{"bias": "none", "init": "normal", "learning_rate": 0.00142, "batch_tokens": 32768, "doc_mask": false, "max_steps": 7029}
Each number is 128 + 32 x the weight over the matrix's rms, rounded and kept within 0 to 255. Layers, rows and columns count from 0.

# layer 11 MLP down (transposed), 1024x256, rms 0.0679, rows 217-269, columns 0-63
[[160 122 154 125 148 150  60 149 150 133 135 120 162 150 136 155 112 161 155 104 149  81 171 127 139 103 104 106 156  88 117 123 124  58 134 144 118 152 147 107 167 110  53 109 112 115 110 141 177 110 125 142 139 164  74 177 165 146 150 181 134 129 164 152]
 [122 150  97  89 145 101 116 122  90  96 137 145 156 158 142 177 125 148 139 136 125 131 168 136 162 118 136 115 179 139 142 148 113 152 105 133 151 157 123 139 102 128 109 151 123 140 135 114 113 120 163 154  94  81 121 122 105 166 111  68 141 141 126 137]
 [ 81 132 159 144 133 109  81 159  95 152  96 168  76 131  76 147 103 186 111 121  79 140 172  77 119  96  96  88 171 104 128  66  66  88 120 142  99 151 111 135 131 189  54 125 175  93 172 133 107 126 128 139 137 177 171 173 147 136 174 200 129  85 110  99]
 [156 125 174 118  78  81 135 126 120 172 120 100 111 106 143 145  91  75 119 127 166 164 148 165 153 131 114 101 138 120  98 107  88 164  76 147 168 164 144 111  74  79 190 154 122 194 208  97 156 129  68 164  87  65 155 145 150 154 100  49 126 182 139  96]
 [142 128 167 150 144  97 109 149  93 187 166 160 117 130 116 189 150 132 121 172 123  72 120  94  72 106 109  77 120 153 129 176 110 120 144 152  65 109 139 116 123 119 151  80 115 186  97 110 184  78 130 142 102  65 151 150 104 255 127 104 160 146 159 130]
 [118  95 133  80  98 139 128 119 107  87 119 123 145 155 158 157 156 141 147  89 107 138 162 133 135 107 119 255  89 135 139 143 128 130 118 142 140 121 118 125 125 143 112  85  97 130 115 118 158 117 155 159 115 213 108 109 136  44 130 217 130 133 100 136]
 [ 90  99 113 171 118  93 144 112 144 154 166 117 177 163  44 109  82 104  79 122 132 164  82 133 113 136 149 103  90 113 150 132 123  79 160 134 141 131 125  91  99  94 182 151 139 198  95 128  78 144 123 135  98 146 160 135 183 172 108 196 141 132  20 162]
 [158 156 157 142  97 139 111 107 120 124  88  82 130 110 126 100 159 105 136 152 167 134 110  78 105  81 173  67 151 144  63 143 133  92 169 152  83 133  48 220 152 144 135 129 108 163 117 160 135  85 190 124 103 124 129 135 141  69 176  46  65 148  74  91]
 [ 37 131 134 177 148 186 144 109 158  94  89 140 161  58  80 196 135 127 137 171 136 100  72 112  96 138 114 178 151 130 144 116 221  89 171 125 117 132 101  92 160  93 119 108 128  90 124 111 117 175 167  79 176  73 160 118 172 182 172  88 138  89 175 142]
 [137 127 171  60  89  91 133 141 100  37 160 122 114 124 150 118 119 158 128  84  82  77 127  94 139  98 113 202 117 129 149 103  80 111 170 146 148  44 173 131 107 145  76  73 130 163 180 104  90 106 107 139 133 162 117 119 152  42 127 154 155 144 158  86]
 [ 70 169 113 107 102 122 120  97  74 117 101 120  91 105  19 188 157 144 118 110 126 154 136 162 123  94 106 243 116  71 133 195 114 156  93 109 152 131 172 112 172  98  95 138  63 155 138 186 126 145  63 105  78 210 138  93 139 102  91 196 223 124 124  81]
 [163 141 191  94 118 106 155 129 101  65 109 122 166 166 152 141 163 128  96 131 169  90 143 150 155 148  73  22 172  93 143 116  86 134 111 115 170  94  99 137 208 168 122 145 121 172 125 112 102 149 111 169  98   5 152 172 188 145 149  62  92 205 181 164]
 [100 128 167 111 124 103  98 146 140 117 143 144 149 117  93 142 143 150  98  94 208 105 169  99  94 169 115  71 137 107 143 130 112 119 135  85 118 130 178 100 126 131 164 152 113 120 139  80 131 122 158  88 147 141 139 153 153 168 126 123 179 134 150 150]
 [113 101 124 107  89  79 188 151  74  79  64 170 121  68 135 103 159 147 127 153  90  60 102 109 124 129  98  65 177 154 141  59 125 131 160 147 115 145  95 189 102 145 124  94 166 119 107 169  71  46 128 104 167 120 118 113  46 169  92  91  91 107 105 152]
 [ 88 177 116 111 119 144 149 110  93 120 129 125 124 117  90 137  98 133 147 125 127 161 127 116 114 130 121  83 124  76 128 152 180 159 131 135  71 105 124 110 125 122 118 154 155 149 165 202 116 143 113 131 171  64 161 168 122 248 109  85 154 118  92  99]
 [107 118  83 102  87 124 130 144 200 210 127  90 170 122 199 163 124 119  82  95 174 145 134 165  52 163 166 145 114 148 170 135 167 138 159 151 175  88 134 114  98 161  87 101 185  67 187  94 133 164 124 102  89 104  99 130 107 159 141 132 149 146 138  91]
 [ 76 119 196  80  83 124 118 138 167 135 152 170 143 141 111 124 148 128 144 101 128 158 128 112 178  86  98 104 183 114 132  98  92 165 153 109 104 140 153  57 160 218 163 160 157 100 109 127 107  83 123 159 163 103  70 161 101 129 145  41  89 121  83 137]
 [ 96 122  68  98 124  74 156  78 131 130 155 115 130 133 176 128 111 124 121 140 170 130  93 148  88 107 143 154 172 113 151 174  93 121 116 131 120 195 159 171  88 147 140 109  96  95 130 115 143 107 210 128 110 111 157  89 122 171 126  59 132 110  98  74]
 [164 121 121 177 133 108 167 152 130 111 181  93  69 128 108 111 152 177 122 109  87 122 143 125 125 108 161 187 109  90 123 167 119 168 146  99 157 152 169  91  98 120 107 152 156 188  61  99 157 103 156 132  66 200 118 158  62  76 182 180 163 118 130 132]
 [128 171 127 144 168 180 127  92 131  65  94 116 159  30  83 121 185 149 124 151  87 100 183 111 131 184 137 111 163 160 170 115 115  83 143 103 113 104  92  63 146 145 117 169 118 145 129 158 130 197 136 108 117  39 132 112 131 169 159  35 117 111 133 117]
 [ 91 179 137 148  44 170 132 124 158 139 172 151 163  96 135 135  95 169 142 141  57  95  85 114 195  67 122  41  68 166 143 125 164  70 159 162 111 178 124 154 149 112  25 161  74 159  69 110 134 180 129 117 159 159 127 132 132 103  78 180  58 100 189 161]
 [124  97 124 117  70 158 116 156 110 112 109 128 148 101 136  96 127  98  94 171 139 133 197 142 146 102 152 109 121 157 126  80  97 169 152 141 153 102 151 110 131 134 128 136 160 113 106 161 111 150 115 166 125 135 177 131 146 197 157  60 113  95 163 155]
 [ 99 141 162 194 150 142 104 155 135  93 129 116 153 168  94 120 142 140 131 109 144  78 162 126 144 151 169 146 158 147 196 122 115 139 149 145 158 162 130 109 162 115 150 121  46 113 106 112 111 154 111 145 137 123 152  91 100 146 134  63 165  68 126 153]
 [148 118 139 166 104 122 143 107 167 150 155 159 151 156 115 155 166 155 118 115 175  80 133 136 125 172 123 107 117 180 141  97  86  79 151 109 105 183 110  89 151 129  33 135 109 103 128 172 125 190 122 132  98 121 129 114 132 111 139  56 149  91 178 156]
 [151  82 108 124 144 126 124 131 109 129  71 138 118 204 150 116 122 169 115 160 104  46 162 129 110 122 141 232 131 120 139 120 132 102 108 105 160 123 141 117 137  75 137 135 130 170 133 147 133  71 124 169  74 106 154 117 102 226 126 122 164 123 133  98]
 [126 122 163 107  65 102 102 126 165 126 128 154 152 150 124 163 111 134 134 113 141 131 117  94 152  75 120 119 146 153 143 115 110 123 148 132 100 145 149 137 174 148  64 115 142 135 116 137 108 137 108 102 122 146 155 142 150 134 161  99 125 117 139 103]
 [143  88 165 133  77  89 187 103 123 145 158 122 139 171 126 132  90 149 158 155 125 105 158 125 101 139 139 131 181  79  90  89 157 176 154 182 100 132 111 108 113 129  73 161 143 143  77 135 143 131 129  90  91 202 118 187 183 104 121 168 145 131 133  90]
 [ 86 134 164 148  54 145 111 181 134 104 141 143 125 139 101 105 158 137 126 156 148 180 121  97 107 132 167  96 138  82 138 169  78  67 187  98 133 142 143  76 155 109 102 109 148 135 119 152 149  51 122  90  91 126 154 187 164   0 149 111 122 114 146  92]
 [ 97  95 129 148 177 132 137 103 126 126 150 120  86 119 139 131 159  84 118  82 167 132 124 110 139 154 154 142 149  99 119 146 132 135 158 150 118 117 150  75 127 168  99 129 128 106 123 127 135 122 144 105 129  94 106 113 152 237 146  85 117 127 135 151]
 [152 164  94 177 109 111 169 117  95 100 136 118  96 125 106  63 144  91 156  71 151 142 127 142 120 109 127 136  67 167 141  95 116  86 143 126 152 123 147 191 122 101 103  58  76 123 138 134 159 113 133 146 118 147 106 133 193 121  91 143 123 130 129 159]
 [141 116 145  57 163 127 140 124 160 145 112 111 167 136 122 174 139  97 132  97 104 125 149 114 142 133 147 138  98 127 129 104 143  66 125 122 108 138 169 108  95 122 128 104 198 170 162 125  87 113 101  89 115 120 158 114 112 166 168 138 143 115 125 183]
 [102 158 104 120 136 159 142 175  58  87 166 126 102 141  96  99 160 137 101 156 110 134 109 123 172 125 125 136  76 123 136 149 115 132 135 156 180 119 132 156 137 143 131 191 138 204 133 121 116  95 113 120 127 153 156 157 127 181 170  41  99 113 155  91]
 [141  97  93 152 148 153  96  83 141 125 111 136 122 151  96  80 154 143  93  94 124 143 112 181 162 143 153 152 102 142 115  93 117 176  89 152 134 144 152 169 117 153 163 131 111 105 145 141 107 216 107 124  84 138 179  52 115 144 163  59 110 164 134 133]
 [106 106  99 102 153  63 135 163  76 192 111 149 120 122  96 152 118 118 156 134 188 181 120 145 121 127 173 100 147 121 120  87 184 104 114 152 133 102 151 168  97 146 146  89 114 142  99  98 120 112 169 144 106 116 138 183 136 180 132  95 109 133 123  76]
 [168 161 100 112 186  89 139 114  96 163 179 101 130 137 112 135 129 101 104 136 124 156  99 133 109 185 115  91 137 141  57 124 156 133 111 114 123 156 161 104 136 105  76 127  87  88 139 121  70 164 125 132 116 177 121 130 112   0 169 255 108 100 120 129]
 [131 104 169  67 160 128 189 124 105 169 161 152 121 130  81 105  93  97 170 153 134 169 102 125 157 146 164 102 119 141 146 104 127 170 129 153  64 128 131  86 129 113 185 133 131 175 155  98 102 133 109  83 127 121 137  60 109 168  72 103  81 120 162 184]
 [156 109 162 115 111 137 106 129  68 150  63 133  85 156 123 103 105 158 107 160 103 134 128 163 108 140 179  93 185 158 173 159 137 200 167 139 164 131 100 108 175 120 162 132  98 138   9 140 103  86 101 102 142 125 123 158  87 225  92  78 175 152 152  82]
 [ 97 103 135 125 101 146 158 143  86 127 134 163 102  57 135 133  96 232 101 167  97 117 157 138 126 106 165  69  93 116 106  87 124 112  98 129 136  94 137 156  97 127 164 165 165 177 111 153 159 115 153 170 121 133 145 126 172  80  54 180 188 130 112 164]
 [143 154 112 137 115 148 173 116 135  96  88 160 117 103  72  89 129 104 105 114 144 124 140 146 162 121 175 138 112 136 173  99  99 140 103 117 115 140 119 119 134 138  69 159 149 160 122 186 108 119 135 150 119 147 120 164  88 121 115  35 104 115 116 131]
 [ 67 118 143 122 123 137  77 101 138 152 168 153 102 123  64 131 146 145 170 133 125 154 165 144 167 158 177 158  82 112 133 148  63 158 168 125  94 168 172 125 125 153 153 158  79 191 144 124  43 156 133 170 112 113 168 118  79 107 107  96 165 136 102 125]
 [121  70 148 133 123  99  74 163 112  90 115 126 133 145 118 118 149 138  58  91 189  91 118 111 112 138 127 108  88 147 142 139 122  79  97 130 184 123 104 168 153 131 108 117 120 147 107 168 168 123 131  93 156 131  77 135 153 162 125  51 168 140 106 120]
 [109  81  92 124  86  91 143  81 147 154 149 125 126 167 166 144  86 145 136 197  79 145 180 121 150  83 153 255 139 163  80  99  93 159 172  81 144 100 130 131 129 179 136 132 181 116 107 122 106 141 242 163 138  98 124  73 141 181 144 151  74 138 100 120]
 [167 118 147 132 119 117  85 154 116 113  91 125 179  94 168 126 127 126 150 103 150 123  94 131 158 162  85 182 106 138 147  93  78 145 113 110 135 116  94 165  97 103 107 107 121 153 105 113 185 127 133 113 134 143 129 135  85  78 160  46 187 111 201  90]
 [124 130 155  88 122  61 102 126 140 163 121 110  97 114 161 137 110 167 129 155 149 169 159 151 142 170  89 173 121  92 140  91 109 107 120 111 124 139  81 152 155 139  94 145  70 122 120 199 134 181 148 117 149  93 132 121 125 199 165  80 147 155 124  73]
 [148 161  99 165 137 201 127 126 113 106  65 144 140 152 180 143 156 156 113 114 134 141 141 149 137 157 123 141 145 117  98  54 133 169 157 150  97 152 111  97 166 133  81 138 127 107 123 109 114 144 162 114  91  65 160 157 211 177 116 157  78 151  93 166]
 [ 75 209 109 106 177 105 145  56  76 103  94 105 162 111 136 102 108 111 164 116 151 161 124 126 137 162 124 230 130 165  97 120 131 133 109 127  99 104 162 163 154 145 136 177 152 187 194 173 120 124  98  88  73 230  67  60 168  94 126 149 144  80 106 100]
 [112  99 103 135 124  80 129 138 120 123 137 115 109 145 213 108 118 142 120  55 110  84  64 119 126 220 131 185 113 151 143  59 153  57 129 164  77 109 168 131 123 169  46 205 131  88 162 183  99 136  84 159 113 113 155 134 132 174 169 221  98 126 136 161]
 [111 157 126  62 146 128 141 151 179 120 119 114 149 123 189 160  91 151 116 130 115 118 124 128 167  62 150  80 136 102 156 113 112  91 130  90  86 120 152  69 112 100 139 150 113 122 108 123 144 144 168 128 104  91  66 107 166 124 125 162 154 107 118 151]
 [147 119  66 109  93 122 145 104 142 155 170 168 163  55 189 122 102 131  87 180  50 145 125 113 149 153 184 152 121  87 157 177  98 146 179  94 161 159 130 122 108 154 137 124 122 165 121  41 105 142 161 124  73 186 127 211 121  97 128 198 153 143  86 115]
 [140 158  91  93 117 124 120 139 127 149  90 163  97 116  64  75  90  98 146 146 107 148 131  82  96 156 152  51 104 160 120 147 172 112  87 124 109 142 111 137 152  87 158 149 128 135 112 168 147 137 112 129 103 117 146 173 105 139 126   0  99 136 126 131]
 [140 135 105 154 128 156 132 130  83 143 168  95  73 200 101 153 182  89 104  93 127 145  79 150  93 110 141 184 108 116  81 153  64 101 146  56 122 130 162 116 134 163 131 114 127  63  86 103 114 108  43 133 116  99 105 144 185 194 139  98 145 131 132 143]
 [123 149  48 102  65 106 109 130 170 149  97 140 111 123 151  63 100  96 147 159  98 110 159 167 128  79 180  98 129  69 118 199 202 128 116  85 110  99 145 148 135 121  65 190 145 154 145  81  58  91 136 160 139  65 122 182 171 161  97 125  52 135 107 152]
 [133 100 112 109 159  13  91 111 134  91 120  70 153 190 146 108  83 103 145  37 108 144 134 154 104 111 117 170 155 108 134 139 112 141 102 155 101 200  71 143 132 156 151 121 186 127 140  71 121 100 157 166 109  98 168 104  76 132  91 134 123  98  88 145]]
# layer 11 MLP up, 1024x256, rms 0.0684, rows 218-269, columns 0-63
[[134 126  86 106 158 128 191 112 129 131 156 155 129 127 156 106 125 116  84 107 118 124 115 146 140 136 131 155 112 123  98 112 168 123 160 108 105 141 102 145 142  87 183 111 155 166  90 115  97 117 104 112 173 105 125 110 130 125  99  89  74 113  86 154]
 [ 99 178 150 151 165 105 101 128 160 146 107 132 180  76 198 191 131  66 152 182 147 132 110 110 151 109 148 120  88 103 132 110 110 112 136 106 109 164 116 127 175  85 180 106 138 150 100 145 185 104  84 110 122 182 115 113 113 117 152 137  96 146 131 168]
 [140 129 112 122 136 122 117 106  86 155 130 102 149 109 178 128 156 130 145 182 150  97  89 151 122 164 171  66 145  77 112 157 167 176 146  85 148 194 145 181  88 161 120 198 162  83 111 188 162 152 120 189 231 134  84  97 138 130  73 145 141 138 148  99]
 [152 129  33 178 156  95 116 144  97 160 117 165  96 144  86 140  89  92 105 156  65 174  80  97 154 118 131 126  87 117 115 135 139  79 145 130  78 131 110 192 127 103 171  88 151 135  93 158 138 121 112 107 134 112 153 138 101 141  94 154 105 123 121 163]
 [152 132 108  99 116 107 165 129  65 174 125 120  82 126  96 164  95  85 168 124 168 115 109  83  75 161 106 147 164 134 132 121 132  75 126 138 110 166 127  99 151 111 158 144 147  76 145 110 189 155 166 180 133 143  84 116  96 116 127 131 109 107  89 169]
 [ 90 121 162 122 110 128 110 108 152 119  96  87 118 132 123 100 137 187 111 188 103  88 138 133 144 154 109 115 185 136 119 108  80 121 124  94 140 145 168 200 146 130 185 153 178 102 127 157 142  99 180 196 113 159 103 127 102  97  65 147 105  84 152 123]
 [117 149 125 146 124 175 219  71 131 124  82 173 114 111 133 163 112 135 151 143 100 139 154 114 132 142  91  72  91  64 104 103 126 199  76 134 163 132 162 145 139  73  88 148 141 153 159 164 127  74  54 194 149 105 140  91  68 107 138 136 150 108 118 147]
 [155 154 101  86  96  81 119 117 148 147 129 148  97 108 113 103  66 119 150 191  94 159 131 130 186 137 142  98 104  95 138 158  98 144  75 161 138 142 175 141  95 126 120 115 191 129 193 138 168 116 137 126 174 121 118  94  58 128  83 111 155  86 140 185]
 [133 156  97 156 142  76 140 101  94 129 159 171 132  81 195 160 113 171 143 139 135  82 102 163  99 115  84 148 124 136 144 145 151 143  77 136 103 118 111 144 138 159 178 153 125  58 110  95 144 124 165 118 159 132 114 108 116 137  56 130 105 113  65  85]
 [131 166 154 142 150 121 118 119 143 131  53  97  84 113  96 165 136  92 197 127 134 112 100 174 114 221 157 139 141 152 128 163 109 168 171 115 102 103 146 156 114 153 193 112 160 145 159 118 117  95 113  96  97 153 114  36 140  95  77 152 145 134 167  90]
 [159 135 116 130 184 106  97 125 114 141 159 106  84 144 167 127 111 155  97 144 124 119 104 133  91 107  81  32 150 144 140  91 153 140 118 151 148 140 100 137 108 147 154 141  91 119  64 119 137 118 109 139 187  94  92  58 107 148 102 129 175 119 107 150]
 [191 120  86 156  81 161 120 121 102 134  90 126  58 120 164 133  89 177 118 176  97 175 103 170 160  93 116 141 133 151 106 139 157 106 105 142 103 175 116 131 194 129 121 109 160 130 126 118 143 114 136 160 126 110 163  72 125 125 165 136  98  82  99 138]
 [110 154 120 193 122 117 126 149  60 117 127 121  87 144 117 136  93 118  79 124  83 191 127 134 168 183 139 118 121 140 129 155 167  84 143 170  44 148  90 140 198 124 148  90 133 153 159 135  67 151 120  88 108 140 104 133 110 119  86 142 104 128 117 121]
 [149 122 153 143 108  81  80 135 151 163  84 153 137 151 193 159 116  84 102 183 116 124  74 184 151  85 121 107 110 181 146 155 169 111 101 121 108 134  86 123 112  85 174 147 139 145 102  89 180  90 104 149 153 124  64 174 109 123 140 184  93 151  90 124]
 [ 98 182 122 171 191 181  79  97 159 166 199 129  45 128  74 115 173  82 210 112 115 202  67  80 125 126 113 124 167 122 148 169  83 123 123  86  86 168 178 142 184 118 209 174 133 148  24 198 235  76 182 162 126 147 111  63 102  98 112 143 102 178 149 180]
 [141  54 149 106 157 121 121 140 126 103  65 220 164 142 136 176  66  96 153 131 143 134 100 110  82 134 182 115 105 137  71  70  98 116 135 126 114 160  88 123 127 107 140 142  86 161 163 130 122  82 136 103 120 134  80 141  97 120  51 159 199 114 176 148]
 [139  96  84 152  89 184 126 125 127 112  98 182 140 120 100  95  25 129 158 192 152 121 124 168 121 158 115 143 148 171  81 140 206  89  83 110  74  77 110 151 114 137 161 149 131 172 134 125  92  63  95 141 149 122 134  99 104 115 136 116 119 123 122  69]
 [162 186 176 141 133  96 138 104 130  43  95  97 109 165 144 165 114 123 137 151 206 152 125 150  99 123 122 159 103 144 124 151 113 141  87 128 112 197 182 161 100 108  73 119 112 184 172 135 156 117 162 131 170 161 124  74 144 102 116 136  92 139 125 112]
 [116 109 133 162 149 131 144 116  66 133 164 111 101 149  80 101  87 133  99  98 171 156 126 178 139 121 108 135 146 180 138 158 108 125  82 123 124 145 116 155 144 115 159 143  77 100 116 145 127  61  90 164 139 138 132 110 107 117 138 107 116 149 143  98]
 [ 87 161 200 114 159 105 108 140 152  71 105 160 107  81 119 101  79 116  97 201  94 147 118 141 147  79 106  63 141 141 101 150 199  83  63 109 126 135 132 134 143  93 151 157 200 139 119 139 221 138 105  74 116 183  56 148  99 102  57 196  99  92 126  91]
 [142 139 163 126 170 159 153 152 155 189 139  93 106 116 102 109 173 127 184 127 196 130  91 105 115 130 125 157 139  99 105 137 155 122  68 123 114 145 138 137 163 104 171  91 116 141 110 121 165 119 112 116 117 161  60 126 113  91 118 133 170  91 112 158]
 [163 157 116 165 110 134 107 108  36 164 161 132 162 133 165 145  57  99 103 112 155 111  79 143  99 129 152  70 130  87 150 141 150 114  79 103 138 212 156 199 140  69 131 102 134 161 186 128 111 122 134  74 120 128 157  65  94 131 125  99 139 150  91 131]
 [182 117 109  73 109 117 161 148  76 145  72 138 130  69 134  77 115  95  94 151 161 118 119 127 120 158 138  93  83 135 148 105 102 134 104 108 166 111 177 164  94 159 182 120 144 115  89 109 152 138 115 129 123 139 138 141 166  94  59 155  88 104  72  96]
 [155 113 133 142  86 152 166 147 106 175 137 189 144  76 115 113 111 101 146 156 156 144 164  73 140 132 101 112 162 156  54 128  81 109 128 132 111 101 176 205 160 149 122 119 117  85 129 142 157 218  84 167 194 154 110 151 109 107 138 141 127 182 140 168]
 [ 96 132  72 115 127 125 183 134 121 164 129 156 115 127 107 162 129 130 109 130 151 182 133 157  86 126 137 171 112  69 106  67 192 117 146 170  79 112 114 106 144 131 170 100 108  95 147 122 197  77 127 154 162 118 102 128 107 121 107 136 120 135 105 163]
 [131 168 133 118 130 116 115 134 119 100  92 124 111  88 150 102 173 101  78 160  88  94 121 168 150 139  91 107 106 145  78 137 123 105 113  97  94 134 181 133 189 133 152 135 179 188  97 160 116  76 110 215 203 131 129  93 121 137 140 120  69 108 126 140]
 [ 93  50 187 115 166 116 161 135 175 106 131 160  68 150 151 158 141 178 153  95 129 119 118 113 111 130 144 115 148 102 159 108 100 148 144 114 160 137 103 153 125 140 133 158 143 124 105 113  91 106 152 203 124 117 138 114 129 105 105 174 126 106 143 142]
 [165 109 111 114 110 115  90 140 163 176  90 142 103 130 122 178 152 145 121 120 127 164 165  99 104 182 112 116 109  96  96  66 147 123 138 146 111 172 142 136 180 130 165 111 161 166 138 143 177  84 135 143  66  83 155 133  84 121 174 131  95 110  46 161]
 [ 31 144 194  89 149 128 135  94  86  74  85  87  99 104  70 159 147 151 124 102 134 142  95 104 111 172 101 144 167  67 127 123 127 156 103 127 116 113 187 144  97  70 129 152 104 161 130 135 125 112 146 123 105 182 109 111  66  97 111 164 178  97 149 118]
 [132  80 131  86 159 149 130 127  62 120 120 105 136  59  55 154 118  97 109 118 130 211  93 145  97  96  77 128 172 143 166  85 115 157  80 195 131 110 128 128 107 117 109 151 118 116  85 194 131 121 157 161 174 157  62 117 134  97  41 186 127 127  79 163]
 [162 151  80 159 115  88  93 125 103  93 136 160 120  76 142 177  70 109 183 182  96 160 188 164 136 115 138 143 105 155 179  81 134  57 149  63  70 157 139 137 139  78 167 142 165 104 148 138 143 124 164 101 150 187 123  93 105 123 125 139  95 103 100 125]
 [131 135 146  90 177 120  97 147 134 135  72 146  99  87  87 173 103  92 118 194 181 104 128 159 130 138 107 173 145  95  61  71 194 142 138 143  25 111 101  93 192 107 152 143 139  93  68 130 166  79 131 122 171 161 105 123  79 116 152 131 128 133 110 166]
 [115 120  70 119 157 144 140 116 127  86  83 178 117  48 136 177 101  99 105 180  84 113 146 106 103 171 111 122 100 156 144 116  89 127 184  96 161 100  97 110 187 100 119 179 134 131 114 124 112 126 115  85 124 132 129  53 138 108  96 113 150 147 125 148]
 [177 118 111 175 152 129 120 139  93 133 117 111 131 111 123 105  89 155 137 125 108 169 153 152  78 115 101  67  91 111 119 151 184  77  81 106  98 148 127  83 159  80 141 134 149 140 116 112 157 167 109 106 110 135 135 129  98  98 147 140 147  92 106 149]
 [108 127 103 177 117 140 127 127 146  86 166  95 141  41 161 127 110  94 134  79  91 108 104 142 119 140  91 103 151 117 172 101 154  95 127 149 115  99  73 126 189  77 136 175 138 167 162 160 124 132 149 123 173 158 113 141  94 108  57 148  86  78  84 202]
 [120 134 140 129 124 124  67 146 138  94 187 124 138 143 108 125 122  95 121 133 125 215 155 111 115 157 103 100 141  88 157 142 168  97 104 177 121 134  80 136 113  89 134  89 143 115 139 127 210  80 148  91 180 206  63 120 129 100 128 138 112 125 150 132]
 [ 89 117 104 122 189 136 143 159 108 105 195 165  92 115 163 166 119  78 101 120 138 182 140  90 142 181 117 134 135 133 154 162 124 117 149  99  82 149 106 151  99 167 131 146  68  89 134 154 130 123 109 120 116 125 124 141 115 132 109 146 117 193 148 133]
 [105 149 200  78 169 147 136 115  93 118 152 169 100 160 142 111 122 119 153 114 154 120 153  84 116 119 119 116 149 146 160 136 143 154 129 117 147 132  93 124 156 117 141 119 118  77 152  92 142 133 147  84 121 139 151 133 116 114  95 121 106 127 161 148]
 [116  51 109  96 171 136 145 156 115 101 101 156 168 121 143 128  89  94 109 139 131  96 132 133  81 117 159 127  70 126 127  98 115  88 167 105 140 132 142 234 108 115 160 154 142  82 107 109  68  98 107 131 176 150 120 137 140 128 118 149  95  43 161 166]
 [ 86 123 140  82  99 162 207  74 146 134 117 124 174 136 105 121  99 135 211 105  91 151 142 154 193 140 135 143 183  91 122 154 161 152 155 141  75  92 180 111  71  83 129 170 141  91 106 127 144 115 137 122 100 102 113 118  89 113 151  88 111 138 149 138]
 [133  99 115 104 128  81 133 115  96 179  73 135  84 128  83 150 106 142 118 106 147  96 185  88 170 140 106 140 155 175 119 127 108  54 127 104 180 150 114 150 170 139 137 154  97  64 131 197 125 114 140 137 183 110 103  76  76 122 126 106 106  71 134 191]
 [114 128  91 221  51 134 116 149 112 136  96 106 162 111 147  89 132 113 161 176 154  90 169 113 176  77 203 106  87  85  86 150 124  78 138 127 174 116 127 108 145 143 157 128 170 128 151 149 146 107 116 180 123 155  83 117 130  90 123 159 125 139 133  85]
 [163 100 123 121 174 156 130 107 115 148  91 162  90 108 107 147 126 126  84 113 124 142  96 104 115 136 177 124  95 166  92 145 172 106 126 140  82 161 116 118 110  97 182  84 148 159  90 119 140 102 158 112 125 109 141 129 129 116 141 127 101 151 138 182]
 [146 157 157 163 123 127 128 124 126  97 147  73 160 107 156 148 141 113 120 119 115 122 110 141  82 131 126 123 113 201 106 112  86 110 100 108 129 120 174 196 116  85 179 122 113  99 155  89  91  85 130  90  60 154  57 136 115 117 150 144 141  94 167 121]
 [151 118 108 129 140  77 131 185 119 138  90 156 111 110 184 107  42 161 105 162 190 101 173 127 109 143  88  98 137 143 116  85 115  26  98 135 148 156  77 153 223 113 121 123 163 172  99 151 152 131 151 147 142 125  73  97 101 133 117 166  83 106  84 135]
 [128 148 143 117 125 173 104 102 148 131 136 146 140  44 113 181 123 131 118 120 151 140 170 138 130  96 125 110 140 145 125 162  93 113  68 152  77 136 113 170 125 147 153 182  94 140 143 145 135 113 123 139 106 207 123 122  92  90 108 188 122 121 136 173]
 [200  91 114 180 137 118 110 125  74 199 116 120 135 114 112 157  99  92  87 112 130 192 106 106 171 171 150 125 145 158 127 178 116 119 103 172 130 124  88 167 176  71 154 123 102  99 133 105 149 127 112 134  99 121 123 142  85 138 131 129  91 104  97 102]
 [118 114 135 195 109  82 111  80  98 122  94 117 138 152  96 124 121 129 146 173 137 105  80 187 111 158 143 132 172 162  97 208 120 110 131 135 178 112 153 108 132 114 173 120 120 115 156 170 114 116  70 144 174 151 164 114 128 115 140 134  67 141 171 111]
 [ 74 124 127 156 189 151  89 129 123 101  82 119 118 105 146 125 131 124 115  96 178 156 109  97 159 140  94  96  93 110 122 162 154 121 152  96 156 159 118 113 148 112 197 159 158  83 125 146 127 148 170 155 149 156 122 116 114 115  64  88 104 118 145 100]
 [150  98 127 111 127 108  66  99  96 113  62 128  99 149 131 160  86 101 116 164 164 128 159 115 123 201  50 135  87  45 108  66 121  59 142 154 133 142  98 153 143  87  90 161 151 103 113 160 136 128 124 186 119 133 119 123  96 149  80 144  79 159 169 175]
 [137 101 151 112 127 137 141  89 121 107  95 149 136 136  96 142 126 161 111 209  70 158 119 102 113 122  62  79 152 158 110 120 155 147  13 137 135 168 172 124 124  99 114 136 153  99 177 156 165  99  76 103 207 113  79 133 156 118 131 124 130  93  67  99]
 [174 124 139 132 103 129 153 128  97 103 118 185  65 127 155 143 120 126 140 117 123  96 128 144 165 116 111  47 116 132 162 108 154 147 113  98 202 122 172 124 149 100 122 118 135 174 164 129 123 154  65 107 110 107 144 141  95 110 100 115 169 177 133 127]]